config.yaml
num_hidden_layers: 8
hidden_size: 256
num_attention_heads: 6
num_key_value_heads: 6
head_dim: 32
intermediate_size: 1024
vocab_size: 4096
hidden_act: "gelu"
norm: "layernorm"
norm_place: "pre"
norm_eps: 1e-05
positions: "rope"
rope_theta: 10000.0
rope_fraction: 0.25
qk_norm: true
attn_scale: 0.177
bias: "all"
tie_word_embeddings: false
parallel_block: true
init: "uniform"
init_std_qkv: 0.0435
init_std_o: 0.0
init_std_up: 0.0435
init_std_down: 0.0
optimizer: "ademamix"
learning_rate: 0.000769
beta1: 0.9
weight_decay: 0.31
lr_head: 0.00429
warmup_steps: 301
schedule: "wsd"
decay_fraction: 0.66
decay_shape: "square"
final_lr_fraction: 0.1
batch_tokens: 65536
max_seq_len: 1024
doc_mask: false
train_tokens: 471600000
max_steps: 7197
dataset: "wikipedia_en"
Each number is 128 + 32 x the weight over its row's rms, rounded and kept within 0 to 255. Layers, rows and columns count from 0. Numbers have three digits each. The size before them is the row's rms in percent of the matrix's.

# layer 4 MLP up, 1024x256, rms 0.101, rows 0-410, columns 192-223
102:117160134102130158130161127071134156110014123068102139125116171135170128130154121090148090151065
102:136082129094155194102092125195114095096111155099171120134095116138180126092182085159125126100182
092:114165154151162117189180091103154098111144193127122138149137185076138116158137153148140117141121
097:176128167126081135166119088036170049106150151104147146127131146180087094168140144130116117089157
089:159127108140122123147130069096116078131154145120099179088120143168191110130096133129076135154108
097:134128143133167155111111109139135176149092141152159163075109133149189090113120104088118063163118
100:181107085141138148094131115152171144106159170213144121103146143068100094053189105085178099182156
097:108133164120152196136091135121174126130115094105159079110174115129080133103162169150143125173135
098:152102113130116144073104102089129131118056128163101121172117134127126132139083104121173107139139
099:204105066079102139178156051144107116084075149151104151095133067174136142193102174088105126079129
091:128180116151090082114105102082091073135125111163136192090229156183169168092109118123144138122135
103:164171067095160168123132156122070160106100163135112149108130155165155069060159093126128167168117
083:151094114097190181111110125105072080121091091151141132115172136171190110131137131054088126155182
100:177200085085116101153147158189135153142067168081169117078084136133189059076144093146121151091148
106:132102099095165115139169118149159108153122123130159159115108093063108096125095107098161146104051
098:165139113104109179092159149112143175099151111111165139097070175133155173130167085194079139119104
086:157105198137150131149096150125155125117122145106155128104051169087084120106128157077126110140152
093:136161137117116107120136073129146170106163149113142117183083183142179089111140127143184107089142
094:129176128151127123158077066109137114141090144184144148122159124126138093090118092104106184069136
086:152088103123125128128118083125118143051106151104119168146111062129066102145135072084073122087075
099:143206069120137148142130101108126120071142109119164134118142121129116116126156107105118107129085
100:171161111110189165116125093087160163099104160157150043123141133173168186134148140087152137157125
105:092073109191084104121105057142125159168161122133130131125155137119126129081096082162099099166114
101:141092070125166184129121127122091166119133122138137112113151123139081138107183095200053102122130
090:083144109110095132131079127114149179088134157114143063137189175142130162109068152132152134169156
104:137116080126110133115163098146124102115104133125113049153147187149146135137170074127066056117163
108:169140093131201124108174140163077210134105175088128105136116115154179080109113077115133130162093
100:101158054137105092146074116117104118091147121119114074178146139142128090143139118119103127099129
095:175138058119050172171095148123101170128101105107128152072113215114178132100094122121152062160124
100:137113146142048163109104085093112057114147131115114133107117159161187137128093112119075143082187
101:136123128121140131158148122097159084081101149152103108156223148113148161085152168123135065144064
100:111142114136061130104141086170116084093187160099188097114096145103099139117175138142165109153182
106:150171190158150171154118160100155110108144110171111105105143180128152140146082177097194102115103
099:117092170119156185097091075136088107085158125087167124137088139183115115163169111173115086129106
104:105104101174110100201116135129163130111105158149095081148105170097212162182122098131089162084150
090:108079053097103111058125135128124109152078136137187121171086139119193140077106137130155095155110
103:105106123100116150142113138059114140147104154139149080144086104111154090086129140135183146072118
106:152141130073119109132130130107096143096132111102149081128062158097178116167149092079164057100174
095:113126124130111132148167098080121117085106127139179118111122143100163123115155155080066108166156
102:133116114105107145119086087108155213107086126112088124176159163112154128167130054096089123144097
093:150165131154130159073130071099124167118090154107193125150193067113112216079208064142069117102095
102:181125077132135145169080075126152107070096126127195142141141154137058142169148181140107155089124
093:110195071170102135121096154140187187134129142199166114125163130050106137114158114111090142100098
098:111187173190065138089138131134129156053143127136159158158154136127167126117097136157154109096087
102:137088092134091144138113083147113084137155196118147139135140098112109091093088181141081121078165
097:142157117130134173158073124180130165125139147143150146026133123075171090081134164129096156124096
100:118101142103169164087061112110109138135148176142106179156176126177096113097182089105210156151157
107:131122159116120119131129102156117112135117162207208116119049133192113106131109114119119138138105
086:174100155115153111120147125132071088127153124196144110128079087124098145082102165143103118138128
101:133122128177129142138143126123137132127092120194128129152126151130114148142099193103175122130183
095:104124153106164229225066106194140160105134116171130168021096142129094126131185109149129078139162
104:096166147123105163102143172127101124076109115154136088168112154103084150131131107067079148105113
104:116106078126140105060095097119182140163079176089116146139110096106170106118103122139123152059138
088:164140154123161204175077131123073134140151134176151119081156107122141107139106090170131109153128
100:123077118146112125104171111111137078079118134138145104067117128153134164125106119090147075125182
101:201097106125158107091126023121132156110108118125130128184151095173121157151099111099136058091212
106:073168165149191172086103120094045147080110149127165132166116131152209120144151133095133160130200
088:141132130178096126139128111154150138148105098115112122085106165146155142115090085000137139170128
099:164088090120131124154135082152155176128113146119113114134082149149170137118092086141145083077126
094:143110081116068131102096026169108156113069129128165151152147144148130145094162174122135102116143
107:137093099129123119169170149150144089129065134137116045104098116161181128153103130108139129121149
104:140105118082119129136129110103124096104119123117104119110154120049131121114104135079196081106141
101:143154093154102132109154139091081172155160131174147132123093122108111117099140112103082086149090
101:142069042078066083167124117096131120150084096150132129139133124116138094148135097079204117120126
104:109114125151102081057129123142152142105137157112153219141116150170123083122167112117155159131121
110:148159055088125100125132072070162149138145121128158200117154128160193121130098095085105116157162
097:156068114135111119133125131137196175110121207144126133084083194121127154130090146190151099137122
104:097150132109158172132123144093139118096137155203107121103186175101135172124145101168132089077107
105:122131122086120087103136134165089062097120140161118088194177159085128059112082178074162085146159
104:140136112117131099113174113172125165117091145099183145106098154151167047100091078113152172089153
095:130169112194166119133146105154138104092093124163104137109131226142134194082210145074140106170129
109:115156083114132153044168143119149123124109166143119146040118114081144140095123152144165085130107
101:159079124137101166113170131157114092078100187125124220119089160163132143097114135100169102144115
109:179089151129150108128186119174126085097104078101117119123113181205170158131241126091088117129127
101:158115105084167197060109107165126206099113118150130083173124113090134097124149095109170127164073
099:104187096107127140116132139178136149122121146123126187165130188156186133130128131137129165140127
092:165108134175142122054180115074113114139101138182162170075114188115143128144142140089091154109093
099:111123064126201165084141110125126045115148086133100122091125168170140119068143100126132064129125
101:094166110142125096120098161170197123127113147149058142148115204063080136088140090106090121169159
097:181091111157139087089109124096130118081126091165140148132143130193165115157131130142155171145144
109:139109129190120217167127131152125133074061170221089115126132146092195124056145121144141134141106
111:096175141164085190118129185103134172124099171108200122149122136068128101123123107123126120161086
102:170149156082122100088085093109153129136115163175147151144158142113110090154104110098128053134133
101:175145095100113081120091129092160170135125130166188129126145087142130172149191107097128101121085
099:136142130190103138088082162149110144123101137072165089111105116113122159092110146086152171117077
101:124131080159087164098142162124069141100106112128144104137121099097212102118120166103137119087081
110:152115109134175114137080092162084133153132170185131148167140120091087091146149189078113130153156
093:110106120177173145125178105103107073145079126191111153113097186118115132164077159103050153128144
099:115142141134151117076061103129140122063117094141084106159186214103082095132124102111084141146109
101:124104156205157107086105101129111095154098124179137153082093198149148171114139099106128060077126
095:094145123155137199180076141088063147128191142185143087103126165177150152100139073142120140085134
106:150145145145128175080102074130107165144116184135162119144161109108115130127128110094102116106111
106:156127159173135118083156100128123104044074135137125036075096147112116184153165148108094113112138
087:156160162137161153112133146188115114126123164088144100130161187128105130127137153178174071084149
091:124131141087190160103081138125084111152144154146140127117138129125182084080134091111188126176150
111:171114118089134141135120070100153171097120195102123099111151153120103119127167144159191088104162
103:168109146137130189121120107104163095139148116128173112150183127142107118076139068109176169124119
102:113121077158129144087105068171176151098129143185182148127133103131065148078104109075126106099161
099:216086071142159154089109119107148126157117139164115107083098152109065097161118123146143095144120
099:133171130094173233088066103068109167103086120151140132122121142095111072098107162167113110104101
102:125107182110154143103163176183171166064135187172125181083109106189111084131150156136148123121114
108:159156106194131106159141089021161105118098129109088172106121137112116112118115142088100099126153
095:100149045158125117124158179134110124145089124117123147135117128137173125124178115129077094147048
104:150158068162137151093148116129134172145074117171117234133139156149142191166126139096143090087125
104:155092083123178158121060101163108141098072142117192157073135132105106120116141142143124104120073
099:090089116125122171106091111101085127149121103103150124167075188102121108120135133168139106122132
105:145066130133096100083131100154151112123132152158093152105109128088103083141129145101121115099102
105:132130189118158168141062109169147134105103172170104157152201127138107132068139148168146132154070
098:098170081167167108123132124134085104119122144179189121026081169077123106060182143108113179116103
103:117125130135191091099205153134118163095103176156120111131054167193125106130170143114131117179099
089:189091137106126201106112084117155133082105136142145188169137151132102114161167104112098075087144
102:137171174124141114124124112128123159079108125209080078130127199125214121095127053123124138132146
109:188186117157086196160026107136155141124127125115154164117156146110093055154154076115178169116094
092:105159131134186147145168099125141122085108124089093097186115110067153127045109098182107146134159
081:163051088148123157113111160114068154090099133168151082064131141099081178155126067124118120114114
107:160178128113151127110118126105104184135098153141150100079137197105123152112148152088106135194153
104:134140137086077165136086091096130189124098168123145137115157153098153092068108169119112099131106
100:191124114136142139146184134087146149083111127101158143180141094141129137104106133116190111142162
097:152112082138180153096113144131143092137139088118111154172137149099158132150168106132113126132069
086:127114068149169110121128096117187119108166188116170171137128142110162069132083075077093136119141
091:194183074137143151089070109118145153108105129105116128138197144159132077141105086096148171101097
098:067193095152141142098160137110146116095122097163136150104097147122168153092133170163122101113160
103:115104089066152155067094110080127130118074143073177117153157156121132174135154155140137103150150
097:127152141114116110150087104166136079186142113131115142127144095137133131137155125117125099156159
101:146152114159165123108108136112166095133160151208134144087102163077159143019172149111183136174151
103:131100074110173105157116127119119140117129170136146151133027096130173088125156163123122141157054
105:117137153161132154132113073106103132046144172156177108162126142150085121192104128087122097134150
097:123078082144152104142100151096136122059085169161150119126122131144074063103122133118166114168092
106:178113095100142084077155109114156090055106124088154192060181131159137155140168203107180092181099
101:106147052104139111139126073161133110134110146197157100093107178145162143086095110119155125158152
109:206153117148135128118109116153194140130092169155130118098135109083111171192165162125101133137099
102:082122168130155145098146158156103104083144157131147077112125140117179123126152087116163152178136
094:134107117159092109115170138144154164104142138061175190102071138211150120141114099091099140151100
103:081179096122089096129110100167076153078064132071205109093108115145128147127144126071128105086141
098:164103045149091107163168078149149186143038147190098101100193182132143164094136157092140126100139
098:122119090166177164113104093103121138133112105109170098074092088152164119165165113135113079137091
096:119146049151116098120135123181114073086110111093115134077124107132193130081100137139173129132181
088:123128110169132106181115134211180122126089141191145060122157154125126128111115139101117101165133
094:140139145109182080112088093142165115059119123105187143176120140133159152073156097116133098154091
089:142118104150118128123128102125143073090101149150127135151094123149129129111090058115089107161162
108:107158156117160103125165167078138155082187153183193137114150085134127098118126127124162118133111
098:173106102111127139158107174157110099112166138170148132135111190112142146129168112092140080061113
104:138081121108111123183082122155098071103147194106101137165152175175176151103113087104130082086140
110:125080128057103143115132126147134146110077127153170143136108159123145130120145160091184088096122
105:143054062078163132167053109083118149103071121078115151060159147155158103101157213077172103111155
094:166074101104103118141143100136114101136095116123101087140162126091127153110138122097087139161142
093:147098085137078143158136126096059111151120134150153163130115085195140150121083131167164168067130
095:182131193113136126104092123167072153091129110138169085095144146105148119119151138169100119118068
098:170138102128159134098125142172151151144144087134115113112123101138148096132128131211194071073118
092:139082162109133117108108094121176135109109188090114121094115125163149162118140130116160116205123
101:129103165130151111135127057052092120088113115146079051154122212166173126091159147139141118052083
104:119140048131122088075123133126095064076161148180148133121089191134164093089163128099165140081114
111:146154127097120096135164100152143159111152209127132183121153061089145032082117125100090171122124
094:191113134154117085176071113110161165134093150168127117102128117165200149153102067103118131119052
099:094136102145208139105114148131096136152109121136118138168134153109147126170114115065176081105178
092:169169170137147146176089162154156203126107161157157102103113167072117103086153099169194089062122
094:188098127123136112135140113173143152139094150140102077115121145081151147152058153143119040089120
099:090172098073110106129096078147140162092082144082120079165187162166111143130156094097131121200166
089:117135075066178093098166103100105182079084112098152179114125131100094066144126051082154128066088
106:140118138186102132162154094111098145113096148142147079102166126091140130115085144118124070102115
112:141045177081183101068055089147119174129159149139181114087109139095089145085136139127122136185102
099:227092058119136141148094118095139090100109138101136093183135134124159107152115152144046112062068
101:115150115081046130176166120130131089116103177150132114046128102158134163098122137102125127107167
114:141115178165146144144130131118189145049126158116205139079107154110116111097169145151149148157096
103:233144120108184122146107076135103190150100092179107127126119139086139159166153077097134122113161
100:199130097029115150153154116152152128133158143123110098116120158077098123148168139149133167140122
096:140102150151140144183116117150103096138077134136104106134121171135134064173131123144047069205107
093:109213089131165115106109135133140124096115130186144095069166129154145086155075120072132075112120
099:113112081108093162160117155122212117109114103114118172166150182149149103140106099103159077078191
096:135102119116200179124134078061157092152112146107109134166152104178138126129123112120175142165104
098:098124142119130165171131143104090172167131153187151149190136126109115058114156129141102125136112
098:156116128133148127124106108147124089089102115126145155135142155202126141189183175077121124077106
103:120153097168126152180156122097149130113092171187090111104097160140086149112106094116138091157146
104:170066054105161096092167074122131131145132088087128125135100100153153086146142107104133116111097
104:122077118138128122157069102117141134053111137199129109083185064067172115163205106114129178130140
104:195103074089118146113123108137151120102141163176145145078172165184099172120158104090181065084171
089:184130140157115141161153174148169116102133168173162130149091137193121088100146148150089117079121
097:146142132146096130080114167098210174104175129097118078131135206137148106158082073136090120072139
096:154140117160115130150093113078117154090134155143113222148177133127117152097131162158105149134215
102:155116145101147115119160088121122106135091112135099104099091148105149151127113092094155048104144
109:110088113119131137123083035131136177099128165123143185133164156132147098141084105137114191139119
097:123136169020099173121083102115130178124163152177112102108154169104145033143093105168102134102112
103:193143183097106150166180075125109107131149122118103128141158187119145134064112126105145056099133
138:166118105179194102139065102167152170117087105140156141159152152142157130084105100110154122162167
088:154125123169139119114145086129080129154096101140114128113088180173099112156130113097084132060062
098:144176132128108158095141105144146124088142134151140141116148136065157062126123090101147089128094
107:079149129160108136098181173131120093110159136130134106120092102106142215106112132179150134151137
105:143104135117130102122137160167107099133124169172140116096140145044125113116172123118096152088101
106:185143114087186112160120133175182135094112158131075172118144130125108073012082098081113100102077
095:132140146119135142117203125117101128059097151228125087093119121120160148097101141195105134110141
111:193185085162143139115131121125117068107138116126081173125087118170194157118182186104183085166120
109:145143101108165121120164128106169161095086122119160110148160173134124089068097131087095118101118
098:132120101097091143135124088071157114100096146141155083156121154222128123184187129108114115101162
107:087146091159084111139166113094106165084144150136140145102179156159148117000131170140180104152064
104:119096158135107106142070078147166142132077210146171144164129082131171107124141092107158199171154
103:198069116125147140121158108074117061129128144164161133122132137116166110078186126074146064094198
095:191150076109136149127104094130068123126103187154150204145098129129141082129105058102072117155185
101:113099102106102186138087134074124127058118137155121154163121127085098114124162133108169147158082
100:096122099130149131141083188101160102085082141171120081120182125169141180095143087136146146097085
097:151118132096167130114145176104193144136104117101150153126141097166152068135110135151073115143093
095:115068109078098189118097072158090153125107153126192185166138158219167134110157094138126084161068
092:161103092150117097078102094149100125133137159113101172129131107116123119095113145125091115127116
097:136149139150123160174097109129132151143088145127134107160188122072094134099146137144069081185105
090:116121111139217108162110099207091105101088135131108072115112122137184055078099157107165153126083
099:128094168149166113095103151066127104122132151177118146126101112145138090134185119126163157112068
097:191149107090121111151077126179102122094122113171166134081136145077088155148139133136178114090128
098:148119106111085149155093139137135138149156126145089160109165111128092079132087139119196167144127
101:183139095139170104104156158097106121105098115118154164100102154085099118150114129116099095105158
100:165154137111129070163076081098158152145090085117122156165140100223134149097089156146106105111114
100:140100123111112205134103115145087123095071132088123134073161099140231079141129087112204081160106
103:072137081214150138106117113143133148127162166112158096114132133080099080128169080113147094157159
097:149190148126123090120132102044139066115129148194125134068170156121096151117125103118134149089135
102:149137114107122150136100105119114116082109120081135142179097139122171161145133119103119131082120
103:131096169070143119117121094151151100133138135142160128116144149142123156136138141141138145076133
105:138115093127155145081174139114085133126084110102106071145095131177231116083152055174158145094100
106:170063095140163163143141133073125169102119156134127186179122129178092078114126133155146106172136
097:148141133138132167084115140078087130110147127145144151074123131158137090126124162105110154139074
096:170128055103166115067091096163089052136149125171157121158153110140123133092120147141124104138177
091:190167106150115097077158127134150176124137103175116103104159120163156166149134116027080169163167
114:159136106112101089093097111096128157044101098134125114099146130138149126146167196089186104113159
092:058119130134091167103082130174143090135176080137091149192141138118156108091145129133116162099168
104:117087112147116111148092128171076096088110172139146109120112051126076056063156136123174144129138
097:074149155088132149133134090131164155111098153164192102118163148104165156121122119137165094095154
104:119159140110119111104111127080164119117093194114129102123170186059120125110132140151090150120122
099:110162106116141174056079130157111161080132134192159107156166189085160108116124185182121142155084
101:108133153102094151110087195121108096135172130130167098092063121153115048062119154103169148125124
097:111116176139128105103107055071139143148103159122145139110152102161074134156109088196128099093077
093:165111114124200116180143122144109115147123154192128089100152164100139111132123098080113135172095
105:162121095138125127183112152153129058132086165182174131184119156130179078073144133059110167149102
101:103140156190155148121122137107148150107127206148052158141190196129147066139129072136126081175106
097:114127118048202084103156130152155110130110147127117133100154135124233138107147162074166151136117
099:125178116179122172096127117127138092099101093165068152129190186092145111142129134086126085142164
096:156085101144121082105140135154142076128142168186098158130152218169121133077131139100110161159090
100:133191103054190136139134155133120169101144165121150112093118132195162103092164055182092177189106
098:167176114109091170133126144114142134139095065142107131117133138118194126042128107104131169170151
102:174123144132103171174113123132110186052112165170179107158115110131105095101122116160148054132103
102:140148021130135100102144149111098117087042137165122082107147179127156120161126163089137168138160
101:166104151107109165093130116107111137126097162173114122171134095209141161143154146175139092182105
095:151119088116166094101139114144113113125107146128085118137102190110096098122124210075127125118097
093:126124089124146157103122072128159107123122095081115133153148117142110129098163165105196102079165
109:160171105134097156075127070150132143131146168125221085060146081164136194127147103097103136194077
105:124053141123157163131162160143144119074138156153141089093159134110135066109135112143138148161153
098:145118157106131120154106118110130155092096154121130147119120138143106087062130104178134100074131
103:121055114109085104163152116096161122094132170132151162137141169106095126109150125063082135127160
094:130166109121147114089108121133132127136178155166169143127135205086170078121051061132119154159111
102:155112116093168128142162121121087108124103157140148150155227138128102085092177174071145103140175
103:117131080142091165086145121115116173115086135172147189107172153179100122085090191185126110138094
081:180121155039089100128157139153190104124155157141161158144181078102153145058102144117123106128100
093:183091145123146178102131165164081150088144116113116161130092108179112138134143049146164152081144
110:112162111165133168137109130098120098130093131202083099081193132131084107071117145106080171130161
110:129193125128168107153104149100108096117124075179149120156108166087146126115162110173137146156149
098:100174193162152222118143090145095054144142156180126142125092160152130103144107087093097160151159
089:147152108125105145076161105171206063141114133165107116109103131098083076175113076193133143157056
084:113179160145092172136050121183102137103112139151151166138098097120194117071136103116146158180133
096:110124086163207153116120113126126108106079123159073128113141160181129075071108128112145144112171
087:150056141082101200139097139109125122110116135144166089076140138115154098114080205171076145154158
109:159158164163136139123149135087155103074088128136171166138199184172100090131111150085132065119100
099:156087112163143092144124122152127101107135127124168090183132109105134142092101117144091072146064
114:090073133076106075094106108122113170100121114135129147096132087161148106154111095100122132140121
094:151120055159129070157129135102146145076167137170209148179096134139114108103133101123203144164091
104:159090081107095126102108117139202124083112095189152080179219159139138125070126137060094132134158
101:181170096119115072119113097128104101087119189148133144124155157145145122155198127057101153167141
103:123163116114142162102071111138111143082121174155094148202149149111121061088110134117128134126113
086:125042118101133093093156063132178115108104145094142110123111121104111056186091138126068179084149
094:201190121118163135177151140109101100083097163109129170184148120157127161107099097138124154163079
093:142159149119150168052121130142136106117115131169174233168097083110098109121199146140126174157141
106:177110192128147111130091106090113146127087164120098063160107100121131091117177100132144133138106
098:135175083109136139160107139112140122066080202204163140099105137115125171117138170128084137161132
100:105099165115147106127181155051140127117138219156147128078149081132100110124139076135110077093105
108:137093072161130044125120120148161105065095180148135117119128143097142074157169081072083074112147
088:130039127122151203039102149120123156092085106168142122131120106080096138124076141144139156162103
091:131114091154102120076123106174098133099149150129109120047145150219125131172037096142084111144138
101:152102098096182145102152110090138128117097128194140126117142140085078103176149124094149115169104
099:150060162131118123133090091075162171111106192145198136119120140148119155136092102145058125096154
094:107098112132101165106112124113107085085118189147140153115142126133083092140152127136141090125156
121:131159138107050148093097092131141092117093180096120106144122114155133127089109120098080148125132
111:184145215142157119164126110109164161128092151132125144179122117113134154107162077097150112165116
100:137098134141150128137142129172112135120125147131161066148121176072138183094100134096098084136072
100:106126142100116121148074039125145120081122165160167150182199131100152185080110109098144094094090
084:174117050064113039138091103138085089055171113114143154123165129170150066103060133130135078121146
099:149105129108150154086122135160135103111120176099128116050095101040181153102112133161141110111062
096:130098148072118128083090140128104138129127117147083092087054152179185070135134103105133099093177
085:111130156102089142097136127102106090149140155152084165123133170160143130093119140162159152160137
096:173131099118162129083126153106158166143110161102107131115076113182119114093101151087140131122037
096:152155135126195178100103138095189140102118155124152126148141148069141167153175156098165126179148
095:126135120079054249093148101109113114144123207147192132161173164119132161093116084136169051129137
105:146144106074147080119100030100133045139094138144141168171150171140161107075145077190134153116120
089:168138109108126178107087147073109142082123121158176101139104141107173088125136171082137109109162
103:092134084133147073171162162121139141104133145130100087107115161094125090085096077097101160053074
096:142095092124147138134085194122108108136102144095138090078055063123171125120099108137160156082143
101:127085080110089080106130118164118098103084156118171155117104141100113101113053102102134123117105
098:087058118154175125097069189162145118090067149125166132131120164100164096127132113120126152139130
103:112186175146159121125131130146128125106151157158150124091093128135161128113123134140105099180107
095:132153145139194130164132153113147147119129116106164046093153150114149145127183106114159133107136
095:143104120082137202104187132068183088118102155095120127193152173147100135158135163143123106155140
096:101089146097129189168109140135096124119125117082171095105066106112123093170111097105149128070183
102:123174135127098165089106129098127158111097111138113122116097094065179088175137067113072140085139
107:120129141123157070109152106132187148052081139176214161132165130085138155160197167148195212153161
095:147155153157178090133138109083096092156125175148136133215190193144103095102118121125122142098115
108:120157137167174159125174093110170102105114135111106158158053148129190123114120138111070089111124
105:159116121112153078119121106197119095073109138098074092142161150199173153126131093081162154064135
104:193134131143111142136165128150139140115128123142110188145139142155126165100136091104173133138164
101:156136100146177123183126138133162103113138136088137156168061175141142104114163106177101159168103
104:140126119139161123145144127169112116125076121150117093108149116154138158133102123069200109136125
092:119099088167133131118126102111100085132083067159106118161177154099168077185126188051087136088211
101:152134146126123159152124121135102116106137147124160101113075134162124113112141122124133165156141
105:076063094124108139115101095134106132090090145151177147156144161161131136096151152081098128115111
103:158075111131132165110108131139114057109134124104143130097127136167172125131089153120125159113147
102:121109053140107152135143091099123120109126188129165141101168035176186146128143152147110087051132
085:081064134171159099089124133168104198104130123143121102182138147162120089126156131157130138132091
101:129168155121124167070112052124146121059091204100122169150115165146145114123119103101095152145166
097:089103121048093129148126083134137074107088148136142140123076164121174121110129152085160082167117
104:132082117134159097106161082072194080072165133149123128171120138096113163115091126124169080137097
100:143130140114123172090093084057113087129118110112120107113150183187112152141109096138161138077175
101:174146106072163107147118082104134078157103104120103145105242130158108094125108175109144137136085
102:165072103146224054126111103123132095114073094111153128100144117191163074093095143125164118124086
087:134182079131172140142121099119193074146142191132111154124123149116095135125157108139160140127150
105:151162149139080113162120129103131136121142176140136073142116112074108133143112105154093112161133
106:131111091158133092132079122106162180113109135164077091172150116095131171107182147085127054157171
103:122171148158088112117160075134174105112170109138172131117109117145133155143140115161069096163087
112:140099102093123137076085094079026181093079130094096083107118114149149145101140114128137158153104
108:167124108083136124146205112045167080105155155120130151136113146153146147166160076156152159163162
106:129104106075103124136050099106092126083066152124133163113083168122135103129170118136097162109139
095:126141076089059136098122095116055098115161139160149140107104147151186074100112140101149169116111
096:091063103139132150126088124114093110167094166130152085133136112140150130099085146124066159122116
105:140116121161106136149104024100133120139095145139137123134129121128118158125152169142119055087148
096:096176142134107102120107112147128093065104126135085074157102200136135152108081139119162113101159
095:126122132174103081110125126038080170104142159070157165119136148160147097098100119114147165153137
094:143138080152071173127157102183140104065137115153101140088147168130153149129114123136161127087128
088:109136152124095142147176114106129090098083153128146146110075089062164151161087135050120169092163
098:153177082190104173155128148119160175151094111103105126144181117118173110188128129184132089089104
087:146152137115171208161200096134093181133113072112154149148148157142176128106094187125091126129102
100:124091076143109128117102149115089097127044121150118162111130107200138175117160103111153112122118
099:134210125134139132120138126119097183126115159226093137101146117142181056154159121076097191177131
102:157109118176180094130103123159137130112103161128103146205193133139072120075135142097155159121155
105:144124133147096229135094123077131120106132126122107234134181143149116143098114055141092084140097
099:120125110108169137155135126149197151125125139071124120117136167115109081104176120147108156110100
093:170104105106128169184148106140121126144176101098155130097086162196165162100169156073175118149093
097:208099125131128074151114045145132122153097127147164155142111183177145098159114144103131100160151
092:131147105146166139108132140159180118136069122123146151125200148151108111119100171051165139115093
101:148181125094114159138090111135156091078069184095185083115173199127129138148161098076229155131133
092:102103152072152166117096141117155116142117104102172108159170153123161117080108052131082139105094
085:138152147154118122147098120119112141164123149155146126131093098119113089094107111112169141187108
109:204106086103173139133110132138120095120107111112153141101141116163109099110155090080105134145127
127:172086068164181087137199139121128148121106157143120078075102145105169168133137128138148179119117
107:106115074114119066134108111158186133103090115127097107187172194096156068133183076121176079094110
103:109151140163106165111129112167096163077130123178112144088111139144101155150177149091111101113145
105:139122157119058108151136156188078124122069094101123041137159112179204097137137131116111105096094
094:107066129099122078131082056083130112136107109084122141106182150118147097090123141208085070110125
091:124102137097196105074160180088132136109127160092170133140114173131118155170185109148092122159123
099:125100062125117078136139125059118135051118140138161187174161123092125126141136083089147115097141
106:070108086115155108126131110120122174131093175169080060169178091165158094145103167118085145106177
111:137142182083140168093085086092093173122129148144134150153173136076146052143068147171145151157156
108:089127104163141120083097082118160126093099077114110166165160104114160121085164096126116165139099
111:131126130157141093158141132105114117125119158144173116153132217175125149132113072164113104177098
097:120052143153172147081155144155130115140083073171132098156118118141182082130090053109170112183114
098:190085107153114127065085124108118119129103099105144134127228124147164139107174099138145098113104
103:117185143135144123104093135106183146118129100137155184190119151131121137133137115108157118138176
097:182076159168144200164113109182146098131115115124139102136166164107188078143169115168128081166122
105:153168107099177123157169097119105137142107174115151111119110115086090094136151090077147144102109
104:162145184125080157069112091108111152126128134145081079098140162154088108103165139136147116151079
099:107153120155126139044140109080090105108093097140099155102162139154105179110162120152093117158111
101:146120115123181145167090105130126158121104117134173150124186120097152147113091084109144115196118
094:139122141141143151100102071129130120149133152175133140101082091132093134190195117101095130094115
098:082125077113155154091106137139181119125114135112158124166105104155088095066158045115133064156107
103:132118092149132119163123123159161079082116104177131112100080116119211093173146132176186117123130
105:211193091135101080124101122203153098098133187143165138119154156085184099117140077120086067151148
104:127131160157154133143120146122124121074132143176104122098115220140170117126214123084172118109115
102:151097076169103064175175105148123073095128107153151118130095136105112110128113137110108173081119
102:156164099142066099051080119098070134134101185173103175111193184110126153190171164184140044082137
112:163192105109139110094101127132145173077115154137112149177254117122157107178170112121157098173109
094:145117117083098111170129120191066128145161110120117104159152128139141093148104127137098174158166
107:136097118010186161081093155173177168112108154112101098128167163191140068109164151120089145058075
099:167136163073152177130091104122184127120106163130133082155156092127125106108102078154109164118153
099:172122140162201115114093144113149148102144127176163140085132139071175110101162145156175125113120
099:131098125151119081158115134114151127130118137128176109134117171127160122097071119132151125126087
094:115155057090129076138086156065119121111095137142133099146157130179151158165089138146179128159164
094:085143092128111150171155135104103219143105167167130109148140180119109101114158129096099113164103
088:098086170105197174168125116182113117105144109145122136127132141094140129103162116145071117142153
106:218135160101123179167127101100167136169117155181156192142149161138144132156175135127115144121200
101:114126107165172124089165141163123128120114130140218110122140141088153165128146143099168125141142
096:123130156144161133128108126120157118083096165149115122140215110137130183122142153067095102107172
093:124118130137094112104110089103124136138118115131146078071125117146157062049096146159133120129088
111:171163175128137111131146074109124093095161169141125114160164092054151060110171166136169111108171
096:157085110128118138115188128145161085065130146141125139109122128122103082118118139082139129095187
087:122110081171072131077094138192108085131111119098083063122089150173127150116103068118149096117163
096:095179123088155154124106101166104098071097101134121116106082110146197058069134158125117126161191
100:094125125123135131122155091073096137125103131151094151142144149050136121171081138111092086117128
091:093109105110144112047085140138100169083150111147139154063141136174168129096154103112126128116072
101:087164152071146115068080147070089168123061105146080126188156192110139056118086120124141161087077
107:146171094165173201084114139127135088119148115205115146075087160114156134126154149103162126114147
098:126130161113049190123148113120134138098137143122122177141179130108125095142165166110140116173126
109:145169100134132084096159114117091109090120090139144159141138148093128105165084077081079081169124
091:133114141059125123152114059150129101069085113115142122119096156146168076162096147089189094098154
097:169089046083103133114169169120152128112092104141149084098125148118173072144139149097115147142157
105:187152096162138187129134129074102151079145147162131093082196114107092097121053103155121129109151
104:174074076128150144120080150122202061109121158111134116128194198131121125119087148095075104069109
098:085170130144136089089132065057173141128148138198132163137143181136169152093121158084135119130154
101:121077142143051099067140074127121162090129129155160092119097128119203150119122088129169093141082
091:101110113118166122161165118141100171079102144155135106124140131132124094086158090114098116117104
092:169143111139129153131126159147142094117131185143187150129088093135170141071196094147162160203176
099:122160107109114146103093083168107150127152100131188142187099108142167128101117041147107111142114
098:189136100130135146107137097160104125122093087119113144134101184090152074120127148145069076130178
105:125127133111107131137177114164156163117064176145082221077125135136138133118185104089177174100127
095:178097119107134149137133145150105127153124159108123107100133143217136128124107171125146111161110
094:171078168091181149146126118134133131080107158174116100082137137133113152120152168131154161139129
104:182212175097129112124146148080132048110154140158176125195160080109135119125055081127042173110163
097:156136113093122116078093123101161134132096123122120149125181134204109165133105125200070137183130
101:126117062077178180103132117141148134081131141138130129139117186148136113130138164184170109094104
104:181139159128134172084145161148100154086157177151189073127115113134075075083152096131137178040144
109:090134033137129112129098134138103078107062203172139153125178130077147141126177153130100146128129